Weights of a small transformer language model: no biases in attention or MLP, a variant of Muon for these matrices.
Each number is 128 + 32 x the weight over its row's rms, rounded and kept within 0 to 255. Layers, rows and columns count from 0. The size above them is the row's rms in percent of the matrix's.

# layer 3 attention key, 192x192, rms 0.0879, rows 113-127, columns 0-191
size [106  98 106  99  95  98  95 112 103  89  85  98  94  99 101]
[[119 155 150 141  99 139  84  91 103 183 102 133 104 143 109 174 133 135  92 175  88 141 120  81 161 132  55 114 124  84  65 127 137 135 112  99 203 101 134 125 134 181 142 114  82 128 108 183 147 112 137 104 133 106 146 160 139  90 120 175 120 104 111 144  74  73 165 107 130 124 134 119 122 182 163 124 136  83  93 125  85  29 133 161 131 115  70  94 139 200 144 156 126 132 137 125 153  72 124  94  89 157  91 166 112  59 112 123 102 144 118 108 114 137 103 132 115 127 129  57 137 134 136 146 121 122 117  77 154 154  69 105 115 139 127 166 125  84 108  97 144 109  97  98  86 130 107 151 107 162 115  89 118 141 178 147 111  59 122 173 148 200 128  66 128 182 214 163 177  86 124 179 138 186 177 138 114  96 137  85 134  84 119 131 143 132 158 117 151 153 163  95]
 [158 143 155 145  75  91 143 180 140 128 160 110 171 127 152 153 136 151 195 103 146 148 113 123 132 136 106 127 103 133 124 126 171  80 146 162 137 125 129 135 137 156 178 109 156 172 213 128 124 137 135 130 187 183 168 117 136  90 116 110 124 103 117 169 118 167  96 159 130 132 150 164 122 104  86 153  14 151 186 125  95 150 129 128  92 111 156 156 130  83 131 151  29 170 103 123 142 212 138 147 167 148 132 137 132 118 176 165  73 111 140 101 156 130 177 111 133 117 142 124  85 116 135 131 154 186 111 179 148 177 189  46 119  63 136 177 147 100 131 125 135 160  96 106 158 162 211 107 101  80 144 147 141 139  88 176  94 144 143 144 147 103 185 138 132 191 118 104 149 136 164 151 109 135  99 157 154 146 179 128 119 159 112 114 128 181 158  93 137 118 143 101]
 [146 138 102 154 120 179 127 131  51  87  95 127 104 133 128 184 137 126 135 175 125  99  89 131 139 140 179 158 119 173 116 110 144 154 110 189 149  87 145 119 197 168 125 117 126 125 147 132 114 119 189 128  97 136 114 106 128 156 143 120 100 143  89  59 129 100 165  97  78 153 145 131 117 201 131 136 116 137 163 202 137 126 151 155 184 156 128 179 159 162 160  89  84 119 149 151 148 168 122 163 186  58  57 116 151 110 137  88 128 195 161 153 138 111 104  95  92 105 125 157  94  93 132 139 101 148 163 160  90 220 168 120 119 191 144 145 123 160 153 169 135 167 111 150 129  87  82 125 117 148 158 143 103 190 143 115 154 100 106 154 152  93 134 112  66 144 130 137 187 109 133 197  78 148 122 115 141 170 127 117 121  90 154  55 190 101 120 133 145 158 155 153]
 [103 100 167 128 121 111  59 137 116  98 106  60 187 121 108 116  61 139  85 105  37 118 116 141 119  83  91 135 118 131 143 119 123 132 161  85 122 156  84 163 165 147  98  58  81 161  64 101  93 104 179 135 108 106 151 100 120 162 156 123 152 155 117  78  85 145 148 142  94  86  93 108 143 124 120 132 145  95 173 187 110 142 223  90  90 102 146  97  98 147 115 131 174 139 136  97 139  87 136 138 164 123 116 109 108 122 129 124  93 109 127 144 165 144 135 175 119 126 125 100  75 120 171 129 116 129 143  61 117 135 164 138  96 146 134 203  91 158  94 112  94 127 163 137 120 118 143 115  46 147 143 139 105 136 140 125 134 182 132 141 167  91  71  98  96 161 120 124  84 100 147 158 129 214 165  83 141 153  92 124 177 140 136  82 211 103 129 149 139  73 120 153]
 [149 169 144 162 102 144 107 128 140  87  84 129 187 104 113 179 123 108 157 126 152  91  94 142 147 181 146 156 106 147 111 140 126 169  97 126 144 140  73 172 184 122 135 167 130 176 142 108 139 115 175 112 157  84  92  78 133 167 181 171 145 113  52 161 118 139 100 135 113  89 118  76 117 103  63 116 119 117 142 120  90 100 127 176 100 177  98 105 134 105  84 117 185 173 142 162 126 110 138 181 168 131  95 164 109 125 183 119  98 187 201 111 138 115 101 206 165 119 115 130 168 128 134  73 173 129 138 161  75 114 111 139 120  54 134  97 142 111 193 125 150 137  93 125 109 175 154  48 171 139 156 157 129 129 103 103 115 153 126 107  72 154 111 143  93 160  94 105  87 111 169 173 128  72 152 169 196 137 135 117 113 168 101 146 170 100 130  88 146 172 126 147]
 [117 115 159 138 136 151 123 132 167  99 136 198 148 126 120 151 144 122 147 113  98  90 104 138 101 125 127 169 172 128 100 165 149 130 137 140 112 142 103  77 120 185 128 138  76 112 144  86 126 118 167 172 125 184 109  55 175 103 130 128  92 152 136  98 142 115 149 155 167 168 143 181 111 118 151 146 153 139 142 149 156 158 108 178  94  98  89 111 132 120 101 126 151 172 106 145 120 128 109  91  82 118 119 149  95  58  93 104 154 161 123 134 132 113  87 132 130 120 175 159 106 184 134 121 110 146 196 165 110 149 111 125  88  66 108 130  97  79 133 101 123 155 110 119 198 135 207  86 185 121 151 113 117 111 145  30 167 141 133 159 105  97  83 123  62  95 136 117 116 146 140 114 141 175 143 115 106  38  63 165 153 105 118  78  84  77  96 170  69 144 115  32]
 [133 129  86 165 148 115 163 107 129 177 108 147 105 110 104 150 117 134 124 121  87  86  56 152 127 127 131  88 142 113 137 113 107  95 147 162  66 105 110  91 105  89 193 108 136 104  78 111 135 109 153 108 140 167 154 107 128 172 159 130 194 145 126 207  89  60 125 118 112 155  77  84  83 127  44 140 179 118 164 110  95 185 170 199 152 129  83 119 144 161 100 177 145 159 116 108 124 108  91 161 117  98 169 167 140 159 143 104  83 160 169 128 120 153 139 141  99  94 171 108 116 148 120  69 128 130 146 152 163 164 129 158 172 131 106 172 103  68 170  87 111 159 151  46  88 159 155 150  95 120 127 116 159  70 154 105  87 134  75 113 124  92 128 125 198 106 134 115 137 185 154 135 112  98 121 139 131 121  78 101 161 185 124 174  97  95 128  84 174 137 119 136]
 [ 86 187 203 112 115 133 178 117 232 116 131 147 100 102 135  92  87  89 146 126 115 160 113 125 137 205  76 118 110 105  85  99 149 144 164  81  86 159 105 197 147 137 139 104 105 141 158 153 120 151  88 146  97 101 110 130 143 177 144  74 163 170 137 175 149  59 144 165 113 127 116 162 146  59 115 147 159 128 116 147 136 117 124  94 113  83 142 141 151 119  82 164 101 161 119 100 101 121 135 116 157 113 199  91 130  65 110 117 120  81 148 140 158  59  97 112 141 134 142 148 144 155 136 131  99  57  82 102  86 131 142 136 115  92  86  86 136 122 103  75 136 117  92 207 124 125 129  88 186 109  97 156 122 112 117 136 100 115 131  85 108 112 144 137 167 108 107 180 135  67 120 133 146 138  97  77 125 119 127 195 101  67  89 155 169 154  92 171 130 105 135 100]
 [145 116 143 130 147 194 119 131 162 142 114 104 137 144 125 170 202 117 120 143 126 112 149 127 119 125 149 142 180 131 164 150 107 161 119 176 146 153 115 159 126 102 112 163  67 119 140 131 131 132 155 120 131 110 152 159 136  50 121 119  74 142 181 108 133 158 130 102  95 166 133 197 111  99 130 189 139 191  97  90 199 139 144 122 147  51  57 187  65 107 146 100 193 120  63 177 171 129 106 132 163 131  94 132  74 149 142 154  92   8 137 132 135 151 104 200 158 111 123 142 135 102 156 113 178 129 113 163 103  91 141 113  92 130 141 108  94 157 145 133  77 137 129 112  92  88 131 119 120 122 105 109 152  85 168  93 136 148 154 148  86 134 116 129 157  81 169 145 157 148  85 122 112 144 115 104 145 171  93 145 160 173 212 122  76 162 104 158 139 102 160 114]
 [151  92  99  22  75 139 108 142  77 100  97 150 126  97 138 116 113 157 153 208 170 183  70 109 147  86  92 139 106 101 141 167 154 160  92 108 115 118 116 120 104 128 108 106 168  85 162  92 150 125  74 160 123 149 178 136 149 111 115 132  81 113 105 115 157 113 111  83 144 101 162 166 126 181 183  99 129 146 178 154 125 101  64 100 103 133 133 160 141 138 143 142 117 154 166 155 148 148  84  92 146 164 163  71 136 132 101 141 125 200 183  63  53 117 102  79 162 110 148 106 133  72 135 136 108  85 145 104 100 120  90  78 144 120  92 136 126 148 109 158 120 114 136 138 123  77 113 101 117 123  70 134 199  94 167 163 102  84 114 144 118 163 158 116  96 121 122 179 112 136 145 166 167 137 140  76 156  90  91 107 150 149  98  81 135 112  57 165  83 107 146 129]
 [124 140  78 109 146 111 121 150 120 172  97 132  81 107 162 103 124 122  91 150  83 157 161 148 149 111 157 160 154  94 120 155  25  93 189 134 160 157 112  90 113  79 113  89 134 142 172 101 143 104  85 134  97 150 101 136  92  82 148 158  90 109  85  94 137  79 135 152 121 132 157 120  98 151 177 136 128 133 140  67 174 120 113 217 127 165 111  99 121 138 118  86  52  96 165 104  97 129  81 176 134 132 127 100 157 198 112  87  69 208  86 114 133 106 128 177  85 163 133 161  96 127 141 128 152 149 102 139 115 179 107 211 123 142 122 179 139  97 104 168 145  94  59  99 134 119 116  89 122 133 155 156 100  99 115 169 148 126 140 156 142 147  90 151 144 104 105 162 121 128  68 136 167 126  86  57 146 112 129 128 182 114 114 104 168  69 150 143 141 143  86 112]
 [140 187 125 125 192  91  72 135 154  94 129 126 123 139 121 102 145 111 151 131 153 122 119  96  83 111 113  90 117 144  98 142 144 134 214 187 164  93 124 120 101 121 129  83 104  99  99  52 119  89 144 109 112 114 134 138 163 103 158  78 135 121 126 168 122 153  97 212 142 121 117 158 127 119 113  97 105 150 129 110  82  93 139 204  67  95 168 120 134  84 189 154 121 126 153 150 113 142 125 206 148  89 118 156 140 139 116 195 138 216 141 133  29 125 179 147 158 111 172 147 108  86  92 165 134 115 146  98  91 137 130 103 127  92 119 106 178 143 115 145 138 178 149  99 130 156 160  93 112 146  81 103 143 118 125 131 103 190 137 159 127 150 127 165 151 101 125 138 187  96 127 168 154 143 194 152 122 177 137 128  99 141 109 165  98 200  63 131 100 167 172 135]
 [153 136 175 139 155 119 117 156 159 141 131 151 103 134 180 141 138 134 152 102 106 148  96 122  82 143 102 192 132 134 165 113 215 140 119 182 141  72 119  88 158 127 151 129 140  98 147 151 117 112 191 168 131  92 111 113 117 112  77 101 113 130 126 164 147 147 154 125  97 134 119  79 164 194 193 143  82 198 138  77 117 130 134 121  99  89 120 163 124  70 108 116  92  92 138 184  96 139 114 131 129 116 121 112  71 147 125 153  94 111 111  63 201 153 101 106 125 167 162 162 100 122 164 162 123  71 148 172 154 106 137 130 114 159 180 176  76 144 171 168 163 118 180 132 180 122 127 183 136 116 225 131 151 157 111 133 126 162 120 145 158  69 120 132 150  95 175 177 129 102 161 165 114 159 116 195 132 173 116 116 108 163 116  79  88 151 152 153 130 205 124 149]
 [130 100  59 118 111 133 121 182 117  87  89 184 144 165 175 112 164  84 149 138 113 133 150  77 165 141  57 105 141 163 103 138 177 148 103  82 136 126 117 155 124 148 127 140 129 156 120 130 169 138 151  53 115 158 134 105 154 144 107 105 116 107 189 149 146 103 117  89  87 120 111 119 128  91 136 163 135 184 112  85 129 109 116 100 112 127 146 114  83  73 152  89  99 118 168 123 117 117  92 112 162 174  91 128 207 136 102  98 126 145  86 143  96 101 162 209 164  94  64 163 111 133   9  71 138 183  81 168 107 112 145 110 159 164 159 132 131 212  87 106 140 109 129 172  70  95 168 111 120 165 106 144 164 145 110 101 134 138  92 132 185 156 123 145  92 138 108 129 144 133 179 127 134 117 120 103  91 168 172 133  74 113 147  86 172 108 101 131 104 143 156 152]
 [ 86 157  91 164 108 148 122  88 110 162 151 141  96  71  94 157 128 114 174 170 145 131 167 163  91 131 134 138 135 110 151  88 146  87  90 145 139 136 114 113 149 116 136 149  73 159 152 195 108 186 136 131  77 115  97 127 101  97 119 165 145  93  85  91 131 132 151 138 173 120 191 158  97 151 173  74 133 107  84 176 151 104 104  82 162 134 101 133 180 163 171 124 170 170 116 108  65 147 119  86 156 143  81  80 154  45  74 133 144 107 178 103 125 140 110 146 123 114 146 121 161  99 171  95 131  64 105 131 169 115  90 134 145 129  70 154 159 158  84 102 155 109 150 161 130 131 119 159 108 134 156  86  61 132 132  94 112  95 119 103 167 113 169  81 101 165 131 119 123 150  58 140 100  94 139 162 159 140 111 108 210 123 111  97  95 146  99 146  71  58 147 194]]
# layer 3 attention query, 192x192, rms 0.0838, rows 114-127, columns 0-191
size [103 105 109 101 104 103 115 106 110 105 101  96 110 101]
[[133 166 127 172 155 118 104 152 150  88 116  96 148  97 137 135 134 112 143 141 185 155 121 129 137 151 108 110 124 143 120 125 180  98  87 117 110 150 124 106 144 162 147 160 168  96 128 135 139 107  98 129 140 175 111 152 156 170  99 123 108 102  81 146 155  88  78 139  80 116 144 177 138  44 146 122 112 107 164  92  76  90 105 177  94 120 158 121 167 108 185 147  61 100  91 134 124 106 109 124 153 115 105 180 116 126 197 146  94 180 151 162 112 124 180 201  82  73 118  79 135 135  52  98 152 218 149 104 113 112 171 126 184  75 116 153 156 127 167 156 119 122 129 111 157 151 208 112 110 103 147 120 139  94 134 150  98 117 112 147 141 181 149 143  74 141  89  60 198 163 165 132 117 125 105 133  67 114 183  73  88 127 133 133 107 150 106 112  86  92 135  72]
 [133 152 144 130  99 153  97 128 104 112 154 167 148 167 123 142 128 125 124 164 141 135 132  86 134 139 178 201 148 107 134 116 111 149 130 169 139  86  90 141 137 160 105 136 157  89  99  87 163 107 143 106  95  77  88  91 115 135 177 169  76 128  75  89 121 127 115  87 167 145 165 157  74 218 137  85 102  93 147 177 115 138  75 132 139 149 101 165 160 114 140  88 140 127 114 135 148 151 123 118 182 139  38 129 140 111 159 122 119 166 117 132 118 142 107 130 123 157 125 146  79 128 104 112 114 128 161 152 108 193 128 128 163 139 123 158  97 184 124 160 112 127  93 169 152  99  85 129 100 176 161 118  95 140 160 102 129  91 147 145 184  72  93 139 106 156 139 120 166 128 109 145  55 156 175 102 202 213  99 112 178  95 190  64 201  97  64 125 186 126 156 106]
 [130  81 170 175 120 147 101 154  95 106  82  77 161 114  83 115 101 151 107 121  61 106  88 149 151 138 107 130 132 148 119  94 107 146 144 108 116 128 111 164 132 126 110  45  57 154 126 124 108 101 187 169 142  87 130  93 165 110  85 155 131 143  97  99  91 107 159  95 126 162 137 149 133 151  87 155 142 133 133 101 103 137 165 138 151  94 101  74  96 177  76 102 147 137 154  99 106  89  89 108 147  94 129 134 151 117 149 153  98 119 120 152 189 105 143 186 119 129  97 108 127 132 163 135  97 134 151  93  99 110 206 109  88 101 141 199  91 182 141 113 104  87 112 115 115 130 134  74 112 158 151 111  90 131 148  78 137 145 154 159 179  95 109 101 102 140 176 163  36 120 194  94 116 230 186 104  88 167 105 106 151 130 118  56 187 121 156 134 149 101 149 124]
 [ 97 111 145 102 113 142  88 119 141  81 121 130  98 127  95 191 103 103 132  98 128 144 147 132 172 192 193 153 116 174 106 182 129  88  90  96 139 124 134 134 148 126 147 127 144 157 114 119 117  95 187 112 122 117 126 124 104 216  93 176 123 195  75 153 123 184 135 140 112  56 140  66 150 129  96 150 111  86 133 195 129 135 147 143 138 161 117  75 148 124  82 116 152 137 135 133 143 122 132 154  90 133  96 115  81  99 170  72 186 224 139  98 116 146  68 161 139 133  86 142  92  96 114 116 139 162 109 167 177 193 172 124 158 113 155 135  99  85 137 105 142 114 141 140 125 189 143  55 158 125 130 183 144  98 150 116 102 142 121  96 103  94 144 146 100 121 115  87 135 126 173 135 127  16 162 168 109 101 124 119  82 111 112 154  89 111 175  86 132 165 138 128]
 [125 141 214 138 172 158 126  70 129  78  95 157 158 124 131 133 140 129 155 130 103 153 149  94 101 128 136 151 146 123 113 194 167 137 187 163 119 163  82 105 135 147 115 105 101  99 197 110  71 113 127  94 137 129 124  95 139 149 161 105 139 115 112  62 121 121  95 132 125 115 161 160  61 144  95 131 137 129 159 136 164 204 121 109  99 145  82 118 141  98 148 142 130 114 161 110 162 167  89 164 146 113 180 123  43  73 124 149  90 129 123 148 168 105 123 127 126 109 149 123  91 150 128 108 104 128 143 115  69  97 112 125 113 112 113 129 114  50 156 102  69 171 110 134 172 130 163  97 121 111 191 154  75  61 122  80 114  76 141  98  88  86  44 114 101 107 145 145 192 144 153 137 182 141 133 143 122  64  46 137 192  92 136 134 113 122 130 122 112 138 104  62]
 [150 131  74 139 132  81 157 107 125 161 183 112  92 115  54 185  95 189 112 114 186 112  79 121 127 140 117  88 136 156 101 131 111 164 116 145 128  93  90  69 108 108 138 141 145 132  82  80 152  90 147 129 121 155 100  60 150 113 119  94 197 129 146 160  71 108  99 147 115 160  42  74 137 148 148 146 143 131 171 120 114  94 170 218 100 142 101 117 125 154 113 106 161 179 154 134 105 134 124 139 100 105 139 194 130 216 111 105 165  89 121 136 113 134 135 144  93 145 173 126 187 139 147 140 145 151 150 112 169  87 128 137  77 158  87 176 153  82 170 131 131 121 100  66 142 188 166 168 135 162 190 125 140 106  91 156 115 126 133  68  92  93 184 107 156  91 116  87 110 147 146 100 122 131 129 158 124 109 113  68 148 128  92 133 142  81 165 101 138 112 110 153]
 [ 95 158 174 110 125 118 115  88 193  91 146 100 127 100  98 111 156  83 160 151 166  99 125  92  94 149  80 131 146 117  88 129 133 112 161 145 149 151 119 203 106 101 122 144 117 171 119 123 132 156  43 150 133 119 116 134 137 189 140  92 167 133 154 119 105  57 116 194 151 128 132 133  96  34 130 145 189 142 173 137 105 100 135 105 100  84 161 127 162  68  81 173  91 155 136 122  76 119 178  88 100  99 115 105 111  13 121 126 182  87 119  89 184  95 123  78 144 131 123 155 134 129 102  94 108 103 135 144 121 116 150 140 111  91 129 102 156 119 141  97 110 105 120 185 148 164 127  85  98 129  82 166 145  99 180  65  68 128  90 135 111 131 108 113 153 117 121 126 113  74 144  90 146 149  96 129 100 106 155 188  87  88  74 154 121 175 110 170 110 120 129 109]
 [101 122 182 152 132 154 121 152 124 146 129  94 148 177  79 110 195 158  85 141 117  76 163 118 135  71 196 120  93 142 106 151 113 157 108 139 144 109 160 106 147 152  88 100 134 176 145  87  86 126 114 123 114 120 109 175 115 117 132 134  82 197 175 124 104 156 112 115 138 122 155 142  79  91  68 221 164 169  95 111 182 124 124  98 167  91 126 154  85 123 184  66 129  74 131 138 145 103 123  95 176 137 143 130 107 147 154 116 142  53 117 150 113 178 112 189 132 114 128 187 134 159 115 159 104 157 124 159  90 161 148 115 135 190  94 118  40 162  77 190  89 130 159 158 138  94 106 143 146 158 159  54 102 103 135  68 128 156 155 122 127 139 115 166 158  80 144 149 125 100  72 121 133 172 106 125 116 128 103 141  99 142 178 148  96 106 160 174 107  97 148 131]
 [134 152 123  84 137  77  96 151 140 139 110 139  94 109 145  84 153 184 136 178 129 135 121  86  82 200 124 154 169  77 102 110 117 109 113 111 168  96 135 124 116 146 130  90 211 133 153  93  79 129  85  89 153 189 157 106 143 134 122 172  85  55 105 128 110 156 144 120 108 138 143 139 179 181 130 131 112 131 161 122 175 134  37  99 107 104 144 138  84 130 186 183 104 146 140 145 145 157 130 125 124 145  76  84 153 109  41 166 145 180 129 122  71 107 166 215 137 170 150 122 169  72  88  95 138 104  91 144  63 128 117  78 138 129 175 133 129 128 149 159 111 151 121 139 137 100 130 112 128 123 132 145 144 129  50 116  95  70 134 179 121 203 117 125  59 141 128 132 121 114 164 154 159 111 150  85 134 121 109 120 155 125 111 145 106 152 110 198 132 164 117 127]
 [156 119 153 144 159 151 137 126  67 128 143 125  98 142 184  65 134 174 138 162 153 187 153 125  94 140 139 128 166 118 118 223 100 127 153 176  67 133 173 103 132  91 133 116 204 135 159 108  91  78  90  97 144 161 117 128 105 156 105 145 121 125  88  92  99 124 104 170  98 145 165 120 131 172 195 154 146 115 109  85 152 158 114 208 147 124  99  79 143 119 103  94 102 108 142 114  86  96 134 173 132 132 107 149 138 218 130 154 134 172  96 103 105  88 119 162 102  62  97 148 144 102 147  92  64 132 123 136 118 136 107 183 162 138 126 171 116 155 140 127  84  99  91 153 125 113 111  62 139 174 121 213 150 159 151 154 143 135 112 148 146 116 103 121  98  86 148 169 139 156 100 121 159  94  55 122 114  79 145  63 111  94 155 129 112 122 170 140 156 128  98  62]
 [166 140 170 154 102  99 154 145 147  69 189 100  98 171  88 117 136 131  89 125 158 103 103 117 131 133  85 151 130 161 154 170 113 103 210 147 169 138  83 140 106 107 200 113 151 123 126  78  95  99 112 127 125 116 120 129 122 154 128 137 115  91 127 196 176 155 162 163 113 128 142 167 144 118  99 150  66 192 162 126  84  90 133 160 138 116 149 131 145 150 132  76  41 104 158 154 154 167  99 142 169 137 171 132 178 121 112 151 105 183 151  56  71 102 120 131 170 167 182 137  71  93 137 130 106 119 155  95  87 206 122 167 116  68 141 142 105 137 106  99 212 139 117 126 135 145 167 117 106  92 111  62 111 105 160 122  76 110 147 136 114 152 113 146 133 106 122  97 148  96 181 157 150 122 177  75  96 123  93 120 142 185 167 115 127 179 110 124 127 103 148  83]
 [158 120 140  92 151 113 106 165 133 156 132 188 108 138 142 167 140 152 152 140  72 117  77 104 128 162 134 120 167 146 144 162 185 166 143 158 141 161 133 150 131  82 150 154  96  92 136 149  92 118 151 146  97 131 107  83  82 133 137  84 110  81 193  95 126 164 101  94  98 116  99 117 143 176 189 100 165 141 147  96  83 163 207 184 161 169 113 207 151 123 141  91 128 113 132 123 118  92 133 150 127 135  77 157 117 131  87 100 137 121 121 150 100 149 114 100 123 177 170 116 107 150 150 124 164 128 195 180 134 209 109 182 106 145  91 204 106 122 197 161 116 177 153 121 101 147  67 142 158 161  87 105  96  93 141 174 161 115 137 196  78 136 121 184 129  74 117 125 103  83 124 177 132 175 104  84 118 132 160 101  97 175 151 155 150 151 137 165 118 131 139 176]
 [116 132 132 149  80 170 132 150 144  93 119 134 110 143 138 108 145 151 136 153 171 163 143 131 163 154  84 111 128 149 117  87 140 138 101  29 138 107 133 121 142 114 148 124 118 125  92 140 166 119  77  79 159 186 188 167 158 139 158 139  95 182 139 173 183 120 124  91 104 117 129 191 159 105 117 103 116 126 115 173 166 124 150 128 161 158 171 117 122 105 183  48  75 147 167 171 144 215 134 107 212 147 123 130 164 179 121 156 133 134 134 136 103  99 163  96 139 149 111 104 190 149  93 160 101 157 114 103 103 105 121 126 169 157 142 145 189 193 119 157 100 122 115 196 110  84 150 175 108 166  86 152  85 160 175 134 130 123 115 156 129 149 106 161 129 131 150 133  87  96 176 105 147 108 116  89 133 131 186  81  39 107 186 123 190  94 133 141 125 145 164 145]
 [121 156  73 153 158 166  91  81 106 145 105 180 167 101 132 145 116 137 161 123  95 134 117 109 103 109 160 103 154 108 169  93 158 141 113  76 118 114  81 143 157 150 115 174 106 102 165 170 181 128 122  97  83  91 118 124 108 126 110 133 114 150 110  76  92 141 131 136 185  85 166 130 192 196 147 153 138 178  59 162 172  75 119 134 114 127  86 110 198 203 132 126  85 133 120 132 148 111 140  60 136 108 128 100 155  65  86 144 117 183 142 116 106 112 155  62 113 110 156 120 114 133 157  96  96  82 158 154 177  93  36 154  86 116 123 109 140 174  88 132 134  62 163 137 116 169 137 157 102 115 147 142  77 168 111 129  81  71 115 102 133  96 133  74 117 137 110  85 135 136  90 100  78  67 100 151 104 175 108 104 135 118 102 144 181 110 117 159 102 105 116 153]]
# layer 3 attention value, 192x192, rms 0.0879, rows 96-99, columns 0-191
size [102 100 100  86]
[[141 147 161 132 116 150 132 146  55  74  72  99  86 110 100 157 104 139 130 101 143 162 135 127 193  50  86 143  92 147 136 118  95  93 153 141 120 144 148 110 176  86 120 148 102 151 138 123  94 183 155 152  42 149 123 139 162 116  71 133 168 141 176  69 130  83 150 166 136 104 130 107 118 120 129 111 141 111 131  86 184 175 107 168 102 176 113 177 166 179 117 105 148 111 149 180 109 120 118  68 161  94  93 173 130 160 112 113  61 116 108 151 128 159 134 101 153 115 134 101 127  83 136  89 121 155 134  64 140 117 156 100 158  80 165  85 150 132  99 124 145  92  99  79 121 109 161  97  86 151 150 100  81 171  80  67 100 125  92 188 102 170 183 134 118 106 155 141 166 105 157 160 160  95 125 151 168  86 138 163 124 116 143 155 102  78 142 172 181  85 118 169]
 [117 110  95 107 177 151  88  94 150  85  98 157 155 148  85 164 106 122  59 148 132  99 127 128 136 145 183 139 144 127 163 119 137  86 143 107 192 126 171 121 100 133 107 158  61 126 160 139 135 193 138 153 183 107 152 141  97 187 114 101  93 120 151 103  81 184 163 192 104 141 101 159 150 119 162 189 123 180 162 155 124 166 142 113 115 114 172  99  77  90 147 182  96  94 112 142 203 153 121 144  82 112 105 135 158 104 109  78 140 114  70 159 121 100 144 187 128 118 133 112  89 179  86 157 137  84 125 121 100 113 142 141  77 108 127 108 156  99 117 197 159  70  75 130  58 133  90 137 142  72 210 134 154 122 130 199 143 100 123 161 107  92 135  81  70  96 142 171 170 145 131 145 147 101 132 147 153 171 139 116 124 132  98 160 151 132 136  81 148 136 105 107]
 [ 92 161 161  95 166 147  74 136 143 153 123  79 131 132 190  98 123 199 140 134 168  83 156  55  75 120 125  75 139 144 118 157 162 172 121 150 159  74 101 152 141 161  81 117  97 126 174  97 128 118 128 145 123 190 131 143 115 119 136 119 157 138 153 155 145 107 170  98 161 156 138  90 123  93 145 129 145 150 155 117 130 120 203  88 124 134  96 116 162 130 121 143 132 160 178 144 123 137 113 147 183 211 110 113 150 109 151 138 110 152 135  82 137 137 106 147  91 101 120 151  71 147 143 139  77 137 195 171 128 109 140 133 133 145  91 184  74 125 152 157  81 145 144 150 110 116 116 147 111 118 151 153 144  89 149 167 166  74 117 145  54 112 193  85 198 182 168 144 122 139 173 154 123 151 124 103 145 100 146 121 144 144 108 136 108 173 236 181 151 122  68 193]
 [122 113 155 123  93 179 103 147 149 117 173 165 153  87  80 144 121  99 202  73 117 177 134 192  98 159 144 177 166 146 112 138  89 164 134 120 163 137 125 122 157 164 107 173 112 128  63 120  77 124  85  54  80 148  92  93 190 110 114  80  86 162 171 141 107 158 132 167 132 117  67 125 152 159 182  82  93 112 131 105 144  88 141 167 124 154 132 131 121 113 144 152 123 174 104 100 172 105 121 118 104 143 186 137 113 143 125  90 135  98 172 173 104 158  82 135  79 167 149 161 143 108 126 145 150 127 123  88 142 168 150 151 153  68  97 132 102 100 115 154 150 159 115 127  87 153  92 177 164 104 105 161  93 109 109 179 130 165 113 159  92 173 172 135  86 149 117  95 128 129  87 164 147 131 127 137 177 139 169 161 156  83 225 175 195 149 144 104 121 129 181 135]]
# layer 3 attention output (transposed), 192x192, rms 0.65, rows 96-98, columns 0-191
size [103  97 102]
[[155 101 149 127  97 149 106 103 126  80 143  73 165 159  99 132 106  69  97  87 125  89  88 145 116 149  76 127 100 193 105 147  79 128 125  98 136  88 118  68 142 124 141 157 111  62 112 178 176 139 149 149  60 144  72 162 120 153 116 182 183 203 150 210 115 144  77 152  93 151  84  83  99  25  68  70 112 157 124 125 136 144 157  99  82  86 112 149 115 115  80 151  86 129  95 175 138  94 119 147 112 103 172 138 158 127 108 178 138  82 161  89 182 118 146 154 126 120 128 106  72 155 117 112 154 166 159 123 131 161 168 120 160 117  94 105 158 136 173 114 121 109 116 111 109 132 189 144 126 105 109 115 132 114 113 147  86 188  97  86 110 149 165 128 141  92 136 133 144 142 159 105  92 142 145  80  93 155 189 150 134 140 171 183 109 130 123 130 135 130 142 133]
 [132 184 132 170 151  97  82 108 148 116 116 119  99  99  95 128 122  65 179 148 107 166 104  88 164 183  91 115 101 112  90 122 111  99 148 131 130 113 145 155 143 100 125 108 149 183 171 141  44 194  83 165 147  82 124 127 123 158 115 112 163 100  99 139 146 105 157 166 186 136 143 102  87  75 157  96 132  88 107 159  70 107 110 143  92 127 167  72 165 172 102 149 121 162 175  71 151  94 139 135  87 119 174 153 107  87 110 108 159 193 184 114 174  90 130 115 144 156  92  96 173  88 141 124 109 164 142 115 144 147 166 125 134 114 109 127 139  41  87  73 157 103  93 132 132 172 123  76 102  60  92 143 162  96 169 148  94 118 126 142 101 144  97 108 102 179 133  95  85  74 182 151 144 164 129 112 117 114  80 144 142 133  87 125 151 170 119 102 136 158  77 164]
 [ 72 119 155 108 180  59 152 155 206 123 110 177 112 100 137 106 142  75 101 119 130 143 174  83 117  75 113 179 121 104 164 149 115  76 142 129  78 143 156 160 103 122 163  99 101  77 137 156 101 141 112 134 153 111 129  92 131 117 155 138 118 150 166  81 144  49 168 182  82 154 115 136  75 143 126 146 132 106 176  99 119 170 149 154 126  76 135 118 124 138 107 162 164  88 145 126 111 134  91 169  92 127 136  83 145  79 112 145 137  81 132 121 143 136 145 165  93 120 120 140  81 113  93 146 134  15 127 113 114 120  65 136 177  56 136 149 112  97 168  90 141 170 164 148 142 140 113  85 145  87  89  53 162  49 139 101 122 136 166 133 144 136 130 119 139  85 124 190 124 126 141  78 173 121  93 176 122 122 113 165 144 131 119 140 106 127 123 188 102 162 130  59]]